Part of a small language model's weights.
Architecture: rotary positions, no biases in attention or MLP, tied embeddings, capped logits.
Training: a variant of Adam for these matrices, 157M tokens, 4947 steps.
Each number is 128 + 24 x the weight over its row's rms, rounded and kept within 0 to 255. Layers, rows and columns count from 0. Numbers have three digits each. The size before them is the row's rms in percent of the matrix's.

# layer 5 MLP down, 64x192, rms 0.0935, rows 0-42, columns 128-191
098:117112127116163150131134118115139130102163130140148132133156111176121127139097115155113143142071140158157158097155163142097142093149116119155134096080123096158151157108131124155142128144114122
101:125119153165159147109108094124129140158138131142113152145137166112120146128165143111111111095122134101154148089153099064079137174087120107103158126106143109103123135125137069122133147141090176
101:147118130108141136123101090172123152126138116155122130100116101097131117134116103118118160146132124137130149142160128173102185136126077081103099121144128136138120134182112114113116108145126086
100:132163127094122103085095123175103141136118104152072112143120179133108092088079135161153141129139150136115099119068164135111150129169109088122125111122172084120164094096114109094119124154125113
097:146113091130113138178141142081132149118111111165118118103093119135149109174099115135104129133141112169125089139139193102150115124130117131108097131161118106137141158110140156135107128142098134
102:154108151130115142097138106184109173099146158141118149121118111139115089173103106114129143143089164100087145148107105134130147117156069134126106098161104131094122117127102141131125104127107067
110:105120098124093139120131168130127137096079134118142092076116123077151151070166128115101106128114115080152151102116130136125134152098156148114124141138147096123097101159088136127082110154077096
101:154135130109133118115151108131116131105131096169150108128158177143113144150112156135181126141153135105128115136123157089141175088156117125098160154121166126125148158139117100109092144173119127
101:114131124177143138091112126111139125135140126144137156099123098095184130104175128078143125125134088119096125116146114146110095142133137138142149164145139142110106101134134127180149108107149190
095:165136151131130112166148112133137128166116157151104128098108120110098117071099098156162130134136130130157103098139141128123119090136114132117144146102116166165133171149129128112147135151162108
101:109089120116127124135108124128136128178098117178122099128140156168119140100117126135129135127156094108094132122133090137117128110123082132194086135149146120151194169135094155122135110138127117
104:154129143129173124139117158116105109137110097147144103144089150164148139115122163137069150164160131121132144122152136160143171119162113124124124141105133138114124205127075144189144122194108149
095:134128157146112125116112125204104127147169125138174153149095167127112161146125095122150173118137135135113154113106103128091130125115135108092148162158094127106152141104126104128168152128122170
096:117118123124115151169145114110135105124148121155135167092087114134128174175159145075126114106129109110130127171135158125131139139118106135126141133161121111109109136120160144108132139134158167
102:209132152085108130103124112190121155120125165094136165116128144113104142120135118102159129124126160103131103139146145118087117123077101155138133081132095105164124131140143145137151144086166141
095:124097122146120152106154155130175090123133124115091104095140135143134132139144110143119183153169118144096185090121145147124118132124161117136157161126143182107118130170128112132160148099182117
100:096081116145135117177154123073128130157089168127124167097119187100158139097081112138124115109112163143146090114103112124120119125112137120110167116114121142105166107097125152074125109121168164
101:098140176115158112100135112179099122110097160158154165131143103106110089159128169128133111137109138164143156136109113157103113167131131147178112144124148137151130161097164146116141129117148143
105:121121155159127092103145136105143117142150162070129093127179142157137098146090125123118078144114089121096128170123143115147125178171098098096124091116128128125163148151139081148103082111089139
103:111131119131160096141120111115145080073150136158141143107116124146124132095138118099115133137109096099092113095101118153127128126126097121116156146125127145119155077158110121137148138135136144
101:155102132144101111126103101158107154127137116129116172137117124095133154125148120134099147085117131138174144060113167115115165157107143091150126089065125120148159123128146085132167102147167116
097:128105134139104108120094104066143129152131120127109103119122167087171129082116118135117182096157109127120148143144119037154175113183103093130117130091131080162169129119130137121129084119119126
095:098101137166124169169140126104118107134170118114129099097120175137103100141109090074119187113137114081131141109133135116128120140151138142156167108089139117105154159050122092118132122128128103
101:119126131069136159108067104124081139132099162123090147098116096154130136140115136173127133147091161134106125152091138094135106125129122151119111142136134140153132075110125135119157163115146132
096:080160153140158144147123125127136117136121110133136124143131102125091135125101156121141132114113086130150155136051101107148122161148100146140142080139129152105145125085149114116079159165122104
100:103115120164122109103141148168111129139131159081116153098128075158140127096070141117128091116077130130116122098108117106172138136117115134093123097152155094130142128135172136118116123133137162
104:106084151106115112083128153094127080159118088143166108173162142157137080138136131084103136126128118121137144105167144122130132140117145091106137093119151107156118108148148143169107090119150125
093:129154152163153118133114125118169098144130123147091160126157151098146119137090129080179115133133123135178188113122138100167136126140106100128105114186152101083146094140129146089097136122109162
103:134116102116100120117115140140127123130157134157153134153116121115156059138124167164122123125152122143163118142136145100140164151131133136150132115082077151134158115185128140098150095117158116
092:140109124080129143127124106163109142120115163122098108114149114129144149142134092123133156114172129161097122156116200144177125120150094118110123178086081110121129086174096113135115135159140150
099:121142124127103139109127146136183085074120158133096074119107126100134120132117126118132103121135143154118167172138102159175134168111137106107151141131123134099120110137172125121146144198131151
097:154126084103121084098109101070151095124136133094136114181124139124134083170080125108138119094137127159116133120116110103118131111097120107152132119128145121135126119144096136135136145122096144
101:130154109136132162135134108146159110128120135144144129083109110145111148109140121120092154096120103139144110109136152070156117104137163137114138113143123118140163119101101112140147071075150128
098:127133115118126132160170127140104129164143095135100147121105134164098099114141165127115130138100122133140136177129133112104143095136130151106123142137140114119151121135129147126140167118123108
101:123130115138093148133140125169138152145152088183102162144101141100114089103170179127119110132158141119133147133094082122116122132145134101130137141085102142131122150118143116098177098127130121
103:110116085088117117130125138115116096128174130068140119163164154124147137154172130124128117133154113103184091139125138165106160092140092102100115140105153136097135156101114103102156153096139135
099:125124079097131078152108102134121105135142161104163150137169158136185145098119114108120139112125111097123109143106143142077138095143141136200114079137110139110155165088093105126110116139121150
107:127117117070090123179125117154125167138147079117120124151151163134162137127129112113100154159152156111105110115101159163129119131157128144114082104128114143165147148126135091105103153141087107
103:140181087103164158164147167141164111145139123163139093159116068148115129140100094099181113115133062108128127105133080149123103109142113138128141117139123151165110108101137172116145104097131116
101:158124137164130131126137111135138177127081159094124174099140098122124099111182133095167130149125111147145153093097091142118089104152143133149144121132066138123127154113111118128114139151066113
099:135145169122112197149125117133153172104103163109164110173118133128148144131135136110094131124101099101113115115173104126094152172156139121154110137101122123126151158096106124117165089106137120
098:135133141097169108130163114134146112167111160131107126129088125144113138090170108135134144139108142170108176103139144134123119107133157124115080158127162107150131128109135091149132147154125138
101:099173138097155162152159134097114134120158110128157162121146142143106134105113151168126170095106117148149132140166124120137145126169176167136126096153154169176117154162108154154144178177143167